Weights of a small transformer language model.
Size: 9 layers, width 128, MLP 512 GELU, vocabulary 3479, 2.01M parameters.
Training: a variant of SOAP for these matrices, 101M tokens.
Each number is 128 + 32 x the weight over its row's rms, rounded and kept within 0 to 255. Layers, rows and columns count from 0. Numbers have three digits each. The size before them is the row's rms in percent of the matrix's.

# down: layer 6 MLP down (transposed), 512x128, rms 0.124, rows 136-188, columns 0-127
# up: layer 6 MLP up, 512x128, rms 0.13, rows 137-188, columns 0-127
down136 094:145122148117153208110058115106154143157123100112113083097177196144082172123144056096109146149197123152113122116120081107155136159065136157153133128187124130134071076151115158122148165143123136136152147171078112133161076138142133125142196169141134188108101156187110119096094144077148130086138080104143138139131087117054105142137157113174149176102130140144124181187114155167080134145150
up137 090:168125153086162149148083161102201128118123191123133131144132151132134117111156086135106142088174140136137139170128086111098109177066127057176134151179137072110113123170103125099097100111114101138084102123122122158138102116066066100099175075172127179100102139108134126110086157123113127129193063097096083144111139119150066115141151164103181108144133094146128124157236170126134155133173
down137 098:146156130077126115174159049111172150140097076174094147129120143124138133125080089113163156163140114148118131212218141137091104131136155110145155120089128109097106170084152139053121193090168103093121108154137169110170118045163155157114143130135132098122075102154108143122131118179132164124100131089122088086110118087068111098141097070127110133132167113190137106076091073156142117140117
up138 099:113111190166166118116153105085120144127076184190070122198136100185173128074085090160105187144123149108126111149148147156137110124135120135153110118146123128134127176158115164137047083075147118103105143176159118110144181071125142161111094096059100142116136117140159104105106115168134110097128149157150125152176110146171187176148116117135055066130133129077169122088152107113123122182075
down138 085:143123092126151096067178150153091114183088093158098120133124151188084090187089150194156112155130136151101176120123118091183156167129136085127140145114146169041101150114140107107179153154149133156122143144187152165142104144182112145133118146161097121175122101181174213077124125114125099160155167176098152063124151109126139123105131129145128178157089129148193122101121113160171170097159
up139 096:195155120160130159089119150127157150143086063213169132134137114114136112136090103119123136130126091098135155141072110100202119134075138081121127141119196164097105058102140121160093203179078131151203192158096173130113133122102142097103153106141148082174160150078108123112113054118123098106082137120099156121144118059131117073092170156094118126106134157124146114114128123150156083147126
down139 095:163098152070143131101073106131188110097121159152122140107173190100147146108180121145098115120096127152132098186115145074087111133102114124129148183116124138147121044119099125075112125085178138148136127163187113108122106143136133120115089109104076144111128127084115140170100150094146095108106141168130114147107168047116124129122160076095208117103172118155089151187132084210063177158153
up140 098:185139158084072130118122128203106112160184110153162085141090138139130115128144121142126100079075110135178121075074178091115136132128144117136119123126120089130123147087147114111067165117123095112103111169099098164176113139143186122122140085169103060120153171123189192162148143123198166129132109144170111108126118179109082113156051120090061147165151041150110153102141129128145129123087
down140 099:187119123104096113133132133146057146094067080070087145161116117130174111124127140063129144122106149108124137122053144074202164149165079107116135100129131133119161144176141106132124129160093098147102098098102095161135136149122137141074171139083130124072094143120101162164238140132117097148141147084116098082131057154133174116097095110108187145112147114165135166122121173101119048138113
up141 098:140130118129108178132094147145097146074174176130169168168060135176054152135118140172126144119090137165107063121131178067140147159163099095082087120094113097120114113139142106124152163163146112082113137119104046107118094168136109119085198137142111109094155086123136170114111120194112095132153117135122138133129130170153138091165050098142103169116174131126135120135069079168203088156156
down141 108:112172089065100137099137140087080111100116167140088141173089154149093154124147119163116115104110130139059161102098120123163085142138083146070163159082131086147117141184148165160118189126151147095134078107092136148114081125176173161151111154109143156147101138194119157133148169117076148089141106108120080165082150150202159159202105142178137119152161109138143091149087169147208117099117
up142 099:131076117140145101072085175135126138140134081121125135086193147153152166128174101115176101202174167099124083054126152127109108100133111144083121153125152080117084099109140102154144143119145163199117167107140131081150077107142065129123085158116082123182133188132120087140129115110166135169146136157137176108080100107115147136132138117158108191141066186109157110080081164091165095101177
down142 105:140162082112091073180155122151120144137117147153111107201142104138082143109116125089109145139056109141129139171140118114114176137088151157070126144056096101169133126090096166098133119081186129143143155131152135173072075142137165146149123132140143111119155096105170153111145150170092140139053085160114109143093157149121126059159126096080068101166142173071162197109145100104123188182105
up143 101:145116085162173116122162068149103114129121109156185089141151133090168090131169155164139086172139074063137073117167113128169096096129158153121103147137124126063102147088159121167098103138166105128206167152090123192090109136120109163141182111103192117133094100114109130138174165075124100162159085060110150119144123126122120103102125156039080099131093162148082096084157142118126098122101
down143 098:109146154179167118195148127152191112078154134161099149133069104096115085095138111139126189082087129171101106115187138136144204095068113199103112113142116078162152099110134098127150129151075146135100152155068118107129142142143157087106127173170127183124153112165176062104146102161120148105087130121092091169121099112135174139116067150176149080113169116161095108141106104115115101066106
up144 092:104152118137142137153133138103162118135154118143172170125109109106107090106138091116089108183196186136077145156102168141146105068101156137123070144158150131183096133124114159103084110108147146160156139184134137066179105176125145197102178130103160125141139157130159123101126068060147148101142069104146078062131104084114100162179097171078113187189114136140099112147099141121196125095151
down144 092:217166090142117182156132108128133073114079141093053130131109171151140107174180166139093129108118116100127164093148050186105115077111133187111127166160146114183142140083132125070127106108144151110134113107100180144148106181099131144164143076175119165165124146128113114129157129129148158119156124145053216164154072169113207146149124142153139123121131127147131163125157141131101117079151
up145 102:156151090141089158141158120107129114076114090163103166113143107119111114186187138132142106124137135081090133195133112167129192073112113120120118102135144130164137079097116080094075153156143128190161177170079100096115080175053133141077130079203136136134136137134140154146116135162101109138085158153132081098137191114079172125175153099126118161124143174105158086107110182051164131151141
down145 115:131143111120138051122151061179085131114132129170147131105177090128036064119139135081173111104156113140082061115163106102080155047091172066137080131107147145159101148108138101168067095152090174094143106173143091168129159169099143156163141100132140134090124129107115151167158121155123127119150132115155095138120153136184110162145144148085132182113110147120110144188104127079105081149157
up146 104:114137140091171157133081167118157129127100116151148146138147123135130112116125083101198125112136162162130099150119131103111166144111079104071075113134142119108104141107140142146107155144119116195135123154124137116013093195092115138146159151156130104071167127125198126142117179067101097124090099102094178132088085122048105130104152189093088144099065090148127148144136183204091117114103
down146 118:119142109093163096086091194124119174176046117129130135164116122176115107131151158143097090079065140191183138084120127134156141128144169136122195135103138125129090124080125109146142098105121107162084123135183131082120108125127103136076145116188116057117148057112115138152129105137152092204154143172132163139169092102106109149143111090097107084109177133140149168119131123183208110173167
up147 092:131137171175126202124066191176154117151140126117068153188129135175140125094133089130114145098109157113084076098109118157082152131157129163069090188131131145119140109130129105089123102076121137121134127146169156167125092205086127119100092157147107111111152131175192044138142085118139157153123132149107136139123124163119126130107098163146157117122023174143114141085151070079182137152118
down147 089:054124157145107142129105098149113142164119147112107048167140165147136103153110129091104112201151078145137188105079157131131084153136102117131130111189125102172181123122093129133156153161086122102139160131130156117101104135142098134149088151072197126057095165095104113205121180109138143116023144125131146127115110143058130114161143136163132114147124150147142096114186166116119047089145
up148 109:099164100059146096164095139107154136148147051095151128099092144125147155121081146172079117098154114115112116156179115124172101189097115112119163080129112106077126102107192074143164131111118132181125156128129180137085099131114114124097122216172104167130161102105154153098107181155108143146118086156213187141153117126119134129130148103161154141053123147144156098070128092146207130122146
down148 104:165080110130162163171139166144171123115115152140102155119167107153077137193137116184100124114167101117162163135084130117120181139134158179153152121184146131114098117160127106072117161158158142120063066158117079127122155141084157139100119105063159139195138125159140085116158162104154174083125089161148093122099149087160149078160095096162106126183107136125136083169199083124054121093167
up149 107:172150121127172117134099152108137178114102111113173117149113129182081088129211071106152157140135130120122153151120166135088105112133149118069131143104055156183121138091173126163152201179132117121154114120151124098105123095055110082188154101102101162119069095088128128106183129174064123069111106076143164080157165087154103153126116125114128172127148106089178188110113103147137108127167
down149 097:122135129131121127164101165122151185138133154109135092131087129096105147165144123148202152098149167173158130147082097120071120195206105137126095127129130077089117151023149101132149158140134127107128215104121163097128118106147119124107146174127126104123154145118174147041131120079088166150169088141133082155149133174120089147081129094078099154131104130136113123136137140230115072137149
up150 088:192076182181101117138136139167097110113134109128169118091111146123134164085123100110144155138180090154131169039198105082145071170133116162137201125113166191092149145078113137155139057110096093115047115096092158118144120166157112171102110152121138110189086088103143137122114114099168147104106109116103157102136145157135160116085092135092160151143124108114119169077102153098118106186141
down150 095:138155143054160140097189171150113113086116170125106155125152124115093128172175127139179146155143122082120147161159115131111188128076122090172117176000111145112082139104145086144133146136136124122157133095168091144121101063103130129140143110158147139158123142083093134129145165165102067091136137167152126123135195135136103156171215154109115088165139168105054101133114141162146144114144
up151 087:135148137139167065126127142109157091091112108163163123157163168156081099127111145206175142103165111108150167183122090104140072111166106146093098110125147122150136108183098127174130143109098108133141113158100096139124120189061129131110149069135135106128180099104140128118081086104153149064121106136193118130186123132152154133092088111130164065165138156045142069215111077121101111101108
down151 089:133162121124134100060165091183061102134188153127102192128109048112170141178166123135118190140116161092073121122145157106099104122130085158127098124163101138116103125125206116073082111139137122119103093090159089101118154096132176110067058162111175076111101077142153136172138101129135138143067162101156108138088205138130129145129130154107104145151158125166160126144077105110166115107114
up152 112:145122083091117135092130125120144082147077117085135142099110064124111086061143075188069156151156162115117183151078131180174151153130167129109132107113067210148165112129135149136133105159184134140123114159186125100132115149076119129146139138161138105200102127137152121080127134173124126104075101221162135136158127152137137056121132115118101104081139132202135167158104157169114158117091
down152 104:131161171078165144131166126161139165159150190103141149121126145119204101118095117110156124134113062085105179147156247072094175111060125132150094088106164182148104161161117134105071120139117120119124093078082126113147084124116179177081108123134124072105129160152129141173106168148110154140089156091125152093125141149131183157126158123098132114180129159141147119190138144122073128102155
up153 094:136148132126104106098109121134123100180139163162060146126111145107173157125089096121176139195156126109104118112162151125064163063149160115162115145149148140119100145137145127167168165091118168186125051066153114182122101140086103118097103122170130143102102104094157164115121141168081044062097127105132091129165140098120069115159106160173146150077134134101114190143114115087117179202140
down153 091:130125090111154098157101134069094197163119124094127091151098072148083106115127168100148123132151137125179102119152076173184138149106189193189104141132154139157075185109133090135165113129148068074147142204089125156123142142160134116152115134127176113132151145141216102126137078105154136170155122109067107094123101156116164089118113159099171081094113163100113115107155109130095071136181
up154 107:120102117145199110108131154075196137116181166134151123116133074148075147140062093109059134107117160112085094176145109071151127143141141190089113091134137161111155151145110150111077161152106149093108142112108163139137129109066146196086112215155143153088146132159129147118094123199118174161104179113142080163158135158109108145129071122133116136117157114087197132142140116126117140090197
down154 108:132128056119124098142129094117125149105129117129140132124124121213112072118165140080153130083200097162113147117151114112125142062083094147130192075182138165078166122143174086119119132127124171160148108098106083118152187069136121128146142102118083127076122127162116144142105130143165143109151105163192115078065099115158153132134083155092172165093138097160136104124074022120137123096095
up155 103:082120108155062093173138163139243105116170152130144110109160096158141131090168138177193115115183110115133136117150122109122122122104070143084152137117136128108103118125129115138102123096130136139106204132091080035165103163132149146150162071112169157113110150116121184107112173098209100125106104148111148054104118156120151094135097164091101118173096124147104155177163141139132108099074
down155 111:160099062214126078163114141137136098144099151085144122131114176150165121176123105132154090171169108072063174095096090122155181158148088085102135133135162106092114125126087118129180108145082120133089090131145096100091120089151149085120151140076120165150147174105140094058084125128171152136120151111162082088134110204136134122124102163082109122141056167118126113181133150191109153128152
up156 101:118136113081130155133097083195093192108155168181172196155154124086098143121102054191132108172141163066153135086093111107131136117154120135091109092178145090161126137138095130133154105101131161131180076132146104140168121081120144134132097147107156124072132183102121111078126185093121143118119139134193154118177191175095081134100124144089073106145062138144127121096134150077111137084114
down156 096:116148131139108152132145110151125125146150109091093142089095078115120080118166157111083118079082073137174151140135155117145168129108127142049161120139142116093209099174110087141171141207123145139059095104109125096095130122166127060136112155121171144145143169119152180171108127116101094124098154065095120158153106092173204141130157124149123130138150180073076088176129140199100108174130
up157 093:154159149059045088103151165117145121118124094178182135132103120109187121085132139139156121099174180120118167107160111072117135145128162099132152055131163130120114091091108138126129109123143089132138107150143168074158083146172133108079062171155131129170100138161100084189132147119162197148129143085154160167177137128100110138121136165171120130121102131087076147133113057141097041142098
down157 073:102119180135126210104117110116109074115154132107086091094138084127186093118176157123151079119104115165137090123147154136114067139075133101167109185112104067151135075116115178120139136174156103101137115100137133194115107084080151066176133096126134091156146123090094108148128156164124072098118128172123129111091191088066072073118147129054115159149165094126118122109142087147165152158142
up158 098:157099143094123110130111117215172121118172048111133096151115041181128163166139117126136172112104109130161145135110086116144148211134157107193115208136109152164115113146093078098168120163075134173160142168083158102063141165114138121091125147102098064165131122120132096145138073187143130135132120117123081121128087175165092108109155145130118092131197111148116120158080118118150118100138
down158 108:074123144122127064156199081118097128085115187152150102112072182074150137146117130042143114139080166177146107149116116140130058118177112175125120117141141143144101130126149115116110147121129109112124151130150156140161126134115169093123183103105123073121167193094121158119114140057152130102125123150059174124067051124109154145104120152141160167160168092147126070124152088066172154116161
up159 090:177148087152150123157094132140141104120135120131159099143130200091077119130120105111089083126152108123151136115090090148164079078109101166095147080180079106160152100113110080083109183098151184120143113128144138157103139132074095170035070106146139109114077155173173135067094113143156192073138145137134117188161129142093122143118089090113124109187114157138087164132118146133155107065081
down159 084:124074167108155130036145101152153133145153113164125145132126112125085080167114160098131144104104069164081162087119139150120163139120142089201194119230159141144130131122126183133113038152170156138131108147129151094099165137193069122180152150127127118111149103123094081079068140127117131145134149119176121116124138152096153116160191137136166149188115133121157155109122104168112109182162
up160 097:195158134146097135099139154179132132168126125100094154187129098112128165074094122082106099148157111150175159095120124155133108125113077108108181157113126112132203135161112136029136094124140085071160131138092116166128122122109159166063139086134074109139092138195173137092110166170086140145132122156127100137208120156205100086144136181131126134169112105114087130175130153107129128183093
down160 102:137175133121151177090084144151129133132097147133108130100143131089197100132133145076135136103064142110047113105142139200105119160152137153118149160142088142182105112111050134151128151103095140202161104155094084107120146083110137190101146097162068114131138116126135085147130090103133157098137158070164146159061174106136133116175147072177212074168154125107112127093116116150152128165141
up161 097:156127112148149137061127160084152144080117197133110193148080137184150105115055123130118188091131150152159130125119132111124135120097153111139095232160132118188112129134139101086145155162156133176170133122083102129106157184151108091133123133072130144143095191120080135106162127120156108150128088140075098119139140081161097095108180089135150062128108114102155099177092200159162119170128
down161 104:139159105135152096148111113103139088148102043169105062130099161108059098198156109165104115091114126121111132070115153140124138173085120127188208115054134146068108155129098131139144169086105135091101083167116086131155197160157113156149151142189144099096096071141119191149173120115145136126102142119150142086118132127132154069132110165101112178137117112132116142143146122081146095089189
up162 099:132129081100215127174167096139145133163154143102120119143133172120172104135143146183115188163114155116181139147122157127098098087153184105073063077177101122183108121127155104096119161146143176133164161137101119133183119118141074139160139132145180145128107104117159094108115144120115106178120060113119066151091142134129093107105145133170144153199155067079106180119127191090092076158114
down162 100:149179172119079127170152120160146144129147133155084143119113146169111109131131120119071134159168092122120175176087122090173142184150113156119132099067102104121123133129156143177160115091073093118123138074110146117109142138141101098116115117166080117180141094139133169053124115129140101082167099154149167179169207134133191129191073132118115126062113150186198175140137131110095164169072
up163 097:152113082059120124088131128118136148144113075201164137113160142219121133104129083134142088167118140113149184148141082094074132119096082174153142123118193058097173102066177117138131197116061098096108115157099133112184086161106156110126114158151119137138078114199160106136069123100136091128110178133094163146135113148218104124142125117095146123129139149142124129157128118137111098151113
down163 100:153117135146098124136174058070143121144129163121153129155136102146142103116125147167098106170155116097184116133087145150088084147125107070089140102121102045070137110042108158128136134125082228128148182127181091094179067101082125179133134116118079086146158127114140146116139117130127136075121179175123160146151143146093145149147117085171155099133125088161146157155143089133167099192153
up164 108:099122108123150134137090120140155115150103094182121070061121175144129083095085089092128141112167142166159190157142121150155167108145153171154135163111154090068129131097165113145130112030120098155084112117132150128191053133161098170116121113149172164158117190071140166155107128120131097137141048141126078098127100134122085126148108116119180216108166128108114062142159122119134146151127
down164 106:156146122177171171166128137148131122196178164152126106105116168097122146156170074126137072080083145089150172082102094144110102201175128176103092103107168129138178130194153124144126143122072097093167157171167122072129105137133102113141106103180118117057123091124137082134123126159136139082130035160120090114144152134059154082093142149073131124141117102110091140125151105114141179118112
up165 088:140099144122124072158146122133147099129107126103163193081113151178126125135078096079132110126111131093098124153129100085149195162174155121091165162114134086145145101135170140095171168120179115106182058131234111134077143132134129147082157098118126116167180117135189091199159112119173096178155162094114190172125084103148113070108170124154129144129109136165177110112122110148138116164127
down165 089:122123122149162123147138159073133140127185127124134105133154167159115182158156174146135150105149093181092108118134117134172074188190124134109112123107153070094199137124055106140136141122146158151104165159089145117144134141143089150167123087137131153132081085137130145094136152164065137041149103056116092135159171123093200164110077112160103125156167148094108151091049128105164179156136
up166 110:164058150138112142132093154203119132172103110140143113113121194166160086078099148185082107101111151143201114178118138109120132139082098152103151124092154091163189126125126171135146188127148078111120161090110110096130110116117110086104080135082170174141145122148161132165053093100148188089124177122166147135094077134108146137106080133152096128153156054094146101190151116168131141144141
down166 104:059212142153105055105160107130130113110145153100132121088121121159133212148133115122110086127121157163086155140140142166170155141169155114125134069112108102168110126112142104136178125165114122186154149172103180131070168141124168168118117182067092050160164095110117128135115102190107136145116097153165186124164193121171118095107188104116117154119095146168134151149140138113175131077108
up167 099:114121092173133102140041153102165127094157083132113109135146122172125190149170133093089107114108082101140106165138167121157164112130116147095125158106179129084157113162085127157131085142112177143105132077092157177133157156112117107117084132094154104123126169126165167120120144118146154077124105088189068180168169114111117185149120174124149106089086225037136151141122082177129150136123
down167 098:128124166146090105095112153180100153042110162104155141084140124193130140136102099128134088115117115063092177101120070110119077120147146150139157053161080136093175098121150134168141089183107072121137128159181117149152122092169150175161123075149091153088153165124083090132127115134116152185117146107172201171135114140187099142137171154139111167129110122132102129136098195070114097148109
up168 086:123098090094141087128080204127089154156080110131114182094122124153105095106144146138197143133166171090102156144101124154145122176167185125133129093131173159172155085076167146156077135114088160112140186159127137148156101132091097114114073101153108098092115176191100151119122118161081169172154156138121088143140059088143182098135134160146124167146113185143157116088191082144124081157110
down168 089:133119153127137179099161153105152083063077102114136101149180119122157181194117117141079150156075107121102162101066128129094161079143135052110132148084171082131106122176156107117146145061126121123157119126153149128100148124141112121136133107152152158154126090104058121149115144105173115079103188139174106186098121067092120127143106135081102143069149071094101120153135153132146230145144
up169 105:119068095131093091184138147163140072105167209126112119121112135139090130085144155129141121103127133084175126163140080142147147117108103088157163126151097150155104129130191087119115096140138155073176154183161163127137078101166154121116174071145113149171155081069084106080145152172174185097127167061153174103128156114136128095083132118140106169172176137134134081094163071101133124153165
down169 100:127075105103155114090150123071174109128152122136185101150115159115127097169139150130107106167145127137110100097090169149137146158089142030129161161119176129096130156156155207142120140132143216081065062093127129138150162087134096148179142141123121121125131172136128124065113103145145066126160126094171115121135131179077134083126127167171109139151169104081076153157183172177094147110117
up170 106:164159117141106070144118107218155164112159153151089212124107167128138074140081131153139123081183085144084087128127138140159130162147090134132105191115088145165138119087105096140125088114158138167080125140156148153128067125161152107064131167105158141112130125066132125138094121141124125098088127144149144174137091075122133117097211089197095131090141118096115109085174139158144126199084
down170 096:083148121127132098126119100075118130097120118068177062054155080114123176157182162078114103111116164153141168105068101151080079092132113061182136138097168132116107123136123147117151220148063114079170094123165128091112141136106062113143141144127115129135191127175135137143137146126158137099107157105113160097170124149128077161117118172093105162079112138172172162119114107149182135087133
up171 088:146161107120165102068084139111217133176132140111095177133151109084113124150100072104105105089131089143125139101133149150177185094125125155071136122095141136135107098115121110114146164077148123172095128116135124123057096105097135120143146138114153121102028174194158130113087131158071141094179164139139179140133128088073163103141188058139141133162134084136067103096138128157179101135099
down171 086:125171120108102199133132139109132144162123144135150155162142135164141131131063212130142195135122075090098121096132126133097057129127142107130123125173102134124159145177121109185088163164079113101137062086190127124134149152083158085152178093103087109103179104126063057111155139058175050132102107124113151104123165169091129138107095165149111106116099098095127141137110147135087080108135
up172 104:140189160162130170125181156126127112140074191112159113096146132143103164084112114155188138120142144122072122156112131167113122122119144143135112109177056123036154136091128092157110085137199120115121059185072135118107128146151098190151143126120164145132149163136134131113102160106150093091114061083102167113121127126167052120119139034115135171143098102076122134102174126106148133114171
down172 091:115094097090094141147058165138147139118142124104133133106126139049096176107132122048113140092125138139109098105113125124186109087117154095120187190212165136158129074104193077139136149106083164179115163117132152131120106105150131070118098148156175118131140097117104120104182097191054138126174142117135135132065086152128189115144121134097126118100114140169152152126111181193144107118086
up173 099:180141181203138112109151133137125128150175105114126089084090175154111099109097133121144164145120097164149057201100158164136149114113135123134108165066113114132119153101160090126131150146083108088197198127129173149116077079101125089122050137122101154173166147115125156151151173150078141134130062155182102138155101109171145154105125097122104060142154149146164125178151085157132119164180
down173 099:150096098129062159151160104158137125183174151105061108087123147128161127191097089127137112130084157138156158168134149159124125085124124094142150096111128094109091118158038122151136148062099178149080165110045143147140120084155118128151083144108145127131120190133108103120128119138083079148112008136114156109171143212127135127122118126193114130127140145111143135127127107178126133186113
up174 102:108163092099237143134168087153105108156112096123160167063124095112128095136152106119085066118169112109127143152081158132137142177146133117117131124104057118087105151116116129171154095123124092152182136122158111075119071157144145171132123109096127105132086198123106125076131148123136157168084155148121155114155124142074182176080112148130145159138132050096115090122165115142185128210172
down174 101:090076107079192160109138140120100165103102155136119130148109117139124149173075096092068151098114129077091118107103126135118101042129127150103162123121143154155146109143086146098152122159031172164167072111077182128132118082135089147153167119174142168094130121139131143098176104204127054113141107128175146160151163121145114123172107053109098145145135205093173147131107116132121123131145
up175 097:113077163118172121088146092138150131110138127131092165106156153155139134108187091138074145150103151141122170149144141061061047131094157153196102137111163107109136155120167064116084136125150191161193149141127154144119114122153097168180110151125078165151154134122139085115059101167135123098089137172112106057125142123134140138176102161123149139090147128161112171072178186115106180098162
down175 094:118070135087128136116127153150133139151152141123187059160152104123145122152102217134164133113157112105109061146085144151080162154110054171170139116191166133139148116153124106120173157103146134133109070100129111134100158074144153128136117085141103131135131090114098118200100170090156119153094161100085091091110150101125121108089110167093109159223193153177116178176139080148160123143117
up176 100:131127100137127151106137115087120105088145146131145195142145106134158142126183180065134131159159175139118130143107106091158180174145123171086090074164139105146174098119141131173116143104164128123110066147069098175099167186130145187133106161138109083102080139126129102082099154127111127109083106181159168149187152111106058108131157089141117135098092130094042091096147161152148064166082
down176 102:155177159097130162181124100129107151110134147129059099162144124120116122133105161209145105132101110078169161144148125109107095145160096101110093083179097166110101096168112131148161100125083091086165198195150116118224113063105127110106185142098130159185152150091124144130108171177125137139129123111192129138133145169163096159141064129144139130138120172141177160121126111076101146137192
up177 102:163147089124085118137115130158100102091110105114132137142127141107094151140132098100164099130165116137111146180148143146122144106114123117131115105094090182130180120108036083135160162161149115148105169113063057156131094092142144195111156131098123092131138046145139179076144132129147208108182132098087159123096143161129132111176107133110071130202098198127111062092177160150156143166092
down177 106:137103106183106111142114151146111114157093099129097172169143127188177129084166051178135107153112146149171177139140115191132125104125092182111123117113079125143071129103150138099160090136141111114160105135113124106163113114086157111180170158070131163148097105115125063135070100049126138091094091148086137088105070132105183128143173154188085108164180127108118122138179119123185109169096
up178 098:168131095054156106146121122116170128106128115106129131117177069133104140185121137128132083189126121067115156083166132139153068065136068127095165105115145059148102151062127098164141130186109108118171127179101059080139145076163121165100099146082121119150116145060150132137185150154151139120117194116114172186114112119088139167149122141101096161106097119136127131072167067113125114143131
down178 097:141115114169121109129141093199098160113138154127124107116119099151093090106094213108136105114152165209102158164084148142091116169088149106155127187131120161166108107090110123097165151148147174127163096086065168181131166158131112115111108136180146115093108093104102126143103091124067130155133095131102173140086119126142101146144027092148144168164158135119147044170171172108111167099136
up179 101:197088155111155115137133104127129127074152168138161102150088108104102168168125150100133162150120119046106149102088123132154181043121117124120119105171112118115204139124034141083143145090118163123187126161112150094118133115154154103054165122135150149100082141122172083135132173109086112098150157076076092162140114134129101131115154079102080105142072143101113129107089072127153184144090
down179 092:056139137155110140192122127130126169099032085170128150140110118121113093140127116038078095142171108139110175147104149139139105068188088111081173150138177099083137110071131145115140111101108138133131112094136152063114148109153156163118121116122117175124147130104088114157122186082105111144097099165146070181111125145136146100118153142095164184064151152099164110141159181104080126125071
up180 106:140090070105144120088148118122104058142161164134105075120180104146185117125093115122185174097140097136106142142150153156123138142111128114106146096188180089111133063126160137101151096121192182108111179105085170144151111131122124133128081158108125130098158176075152086147079125147154108137180200120078123188138139160152100134091146148154158124130088160113125191135116099095132175216077
down180 115:124113109070130119120168059162091129110125122114099161134153141114106155154071118151077158167114155152126154169118123129179100131201113104123144124149137093061133157179103145148141123199163129150111125140102153139128155112058160153107092143126115191103064226127100101081154160159152096171119108115121124084108129134101198129129183123173095118170081129110138117085174109093116082058118
up181 104:119217108102103149165097077102190105167132133157156167125146084087162088124102074136156108167124169141142135157132101067157087165161202140127133110144120122137181209039125153162130101186129123142178110124110110096093124108196123092098166148093136122147088128125113115158106093129106119111149148141111074112161146156136086176096146171105140148164204145127117107176152128153153132122084
down181 110:144113077187093100175077162170169084146157146127180082126134106091132105111107115096147149138095142083123114121186105084075116115162156145196091111106106167101127121154102164103167078139088120079054139113174096139131134151139154144113134190117118113074135108168069102069115130157056149115133128190122091138081140094095159121156079101078093143152119102084160066145136131152143144095139
up182 108:157140157121164164144091168146177060095167144117123117212117101135174114117135088182096109101054129058125099152127108099178126126113177140150123077167115153109098131145116163101116080133064093133086148101091114198091128191142124116115152120158101079128123168140156118138076127144107068187095055098130085170159151146124083125137129138138133159121175154138105139145084102164131167111088
down182 106:165145219114146060126081141159121071172112123118123124083165164172141113092153092086097131139204142179153183116091120107158069062085109120112165132133146075132128129138188158156071150108156108136089146140123149145103117139143157095159159113151171130180110145164137116120106066072142119111075128099123115222107091143104098133079163111128135095095111129109112125122093132163123181152104
up183 101:183123148140130100164141106093113110140104087168122100200089145188154128130129110127171122085120089156089124171074110127048108109113128122116161143139151125135138102064184157098122069056121116156125138170083129075118126176119126100125099123112135150074080179110135156124189149163105095065140052147083128116120147180135134190142133141118063122132114076122162190114133085087159132118114
down183 106:184143119096116123154116109099107145133143090121145188103100165105175111165090139077138125167125128232121124135176152138106127168121163141121094112120119145180123094096137179138155112102159140123110064179123166077131182188107183137120161095078096116133121150161178142119123207135151084150155099152095133142107103155167065140144104046115162100153098081132107150080083087113165117109096
up184 094:039133180106111125153108131175116138151086109167151154128154107167083111111104077150134141169127149047184114088143121157106162150149120153144109147176163110104134139125106089137126112132168159150096150119064183151098160134150114131110137140068129153107121174161146137110105166136181112110107161020119101122158119163108088087131154126153067102121122065115192124175187167114179085142122
down184 096:112117090170134079103134149093119139121130199115129070142176107120121076122151108068082117101082134158132096077160190167141124161075146132155120086172073121209124169088165114098128137169164146207143128124091093099088173143097100164080139111124111154093124139144160189191165119159123123146150078123180123103139138087183105111154157136122139140143104170141072110101157129102094079120139
up185 107:122091146102129063140120120120153107121133126123084147125179117130112130141144100097135107130166213106114082162132102107109097138091086077074139093126143085145108125144157079132139124093047109182154149151161146123124118096207144143106175140066116107164148132143111163132108163124144198073173151128080129085115107142096080096145103106121089202197069180181150159163095121114163163143136
down185 122:108138158113107113201143137159110155141117127176134147107195084144146062131048124084077094134125119077158098151135141158151167094166112117099154144160116163107108080179090122145079176153135144090127076106099150100097114081120092146137079146141147088149187141144062101094112130093101139124175178092072112104145157207123115108092170152127094145188099168139158161130113176113103107155146
up186 100:163130167133163130200114155091116143088114083183146117156101145088149169106113139145209126162099179112099096109135190124062086134123109132099161176184103155130111145104149141154116181185049146154123157164152176094112102129087142098104089096069119089144180113129135160125153166076121143119101101088124072150142126131117160140169141114139194128124169131105126144085050137107129076149112
down186 089:192142101116128052095132090129094124109189109151116153129124067098118105119120116148102111065109092156159156162133088148176134113141171131170141132098143161121094117141095137124153118054170164143177142098151180172110117115100086125159150168188095106103101211108161144079053073135162133168121137124134116144108158159128097128072138118084116115068122163163113122127184092117152202129164
up187 112:143137101131136103130139112117115061114210093180124171104132173180095130176089121159129143197176106138126116102127133093078161088166086078167092047135125124139140149118141125126107144138163140112162127169170178159131135127077102168183145142143162063070187122122129179093082075069141131136172116150104139125145165134103109103132129157135111054135135152129107186113118127152128067123179
down187 119:156186115112161125097152101133107095098144086160095121171094156120140145115130079115105148190168114158149141183089108152101079100154165126154116183093130152125154111133120157145073125129102148109117120132149200117080116107154159139118088062170134211103087145116100129136154071172092126180149165137162122140139112122100160118116174166147161126059194185123064173062155097163096152120106
up188 090:112096181109105151191128103150118152108170103086096123144122082182154190158181108118096137139068133102101127093181168116100116151107086114074148156132122112087144167099135130105130160090156102081169117148136115105101120138152115118113140163126158128141126123154140132084122109153129108149187121120143144158135026108111054184117054088163185179162112128097154165100161213132090140078120
down188 072:115149182086119154115133127104120106133086115150156150142123069091120125176131149111212108115076134116134091118125144107106097166140106111161085154143198163156107113134152159109132113203139129164124126069118091192123125107132152090151142139099117080151128140118146193138138113123093050085096162178139154096117180087121164120121211138079127087114138158122081070167112028164141151133127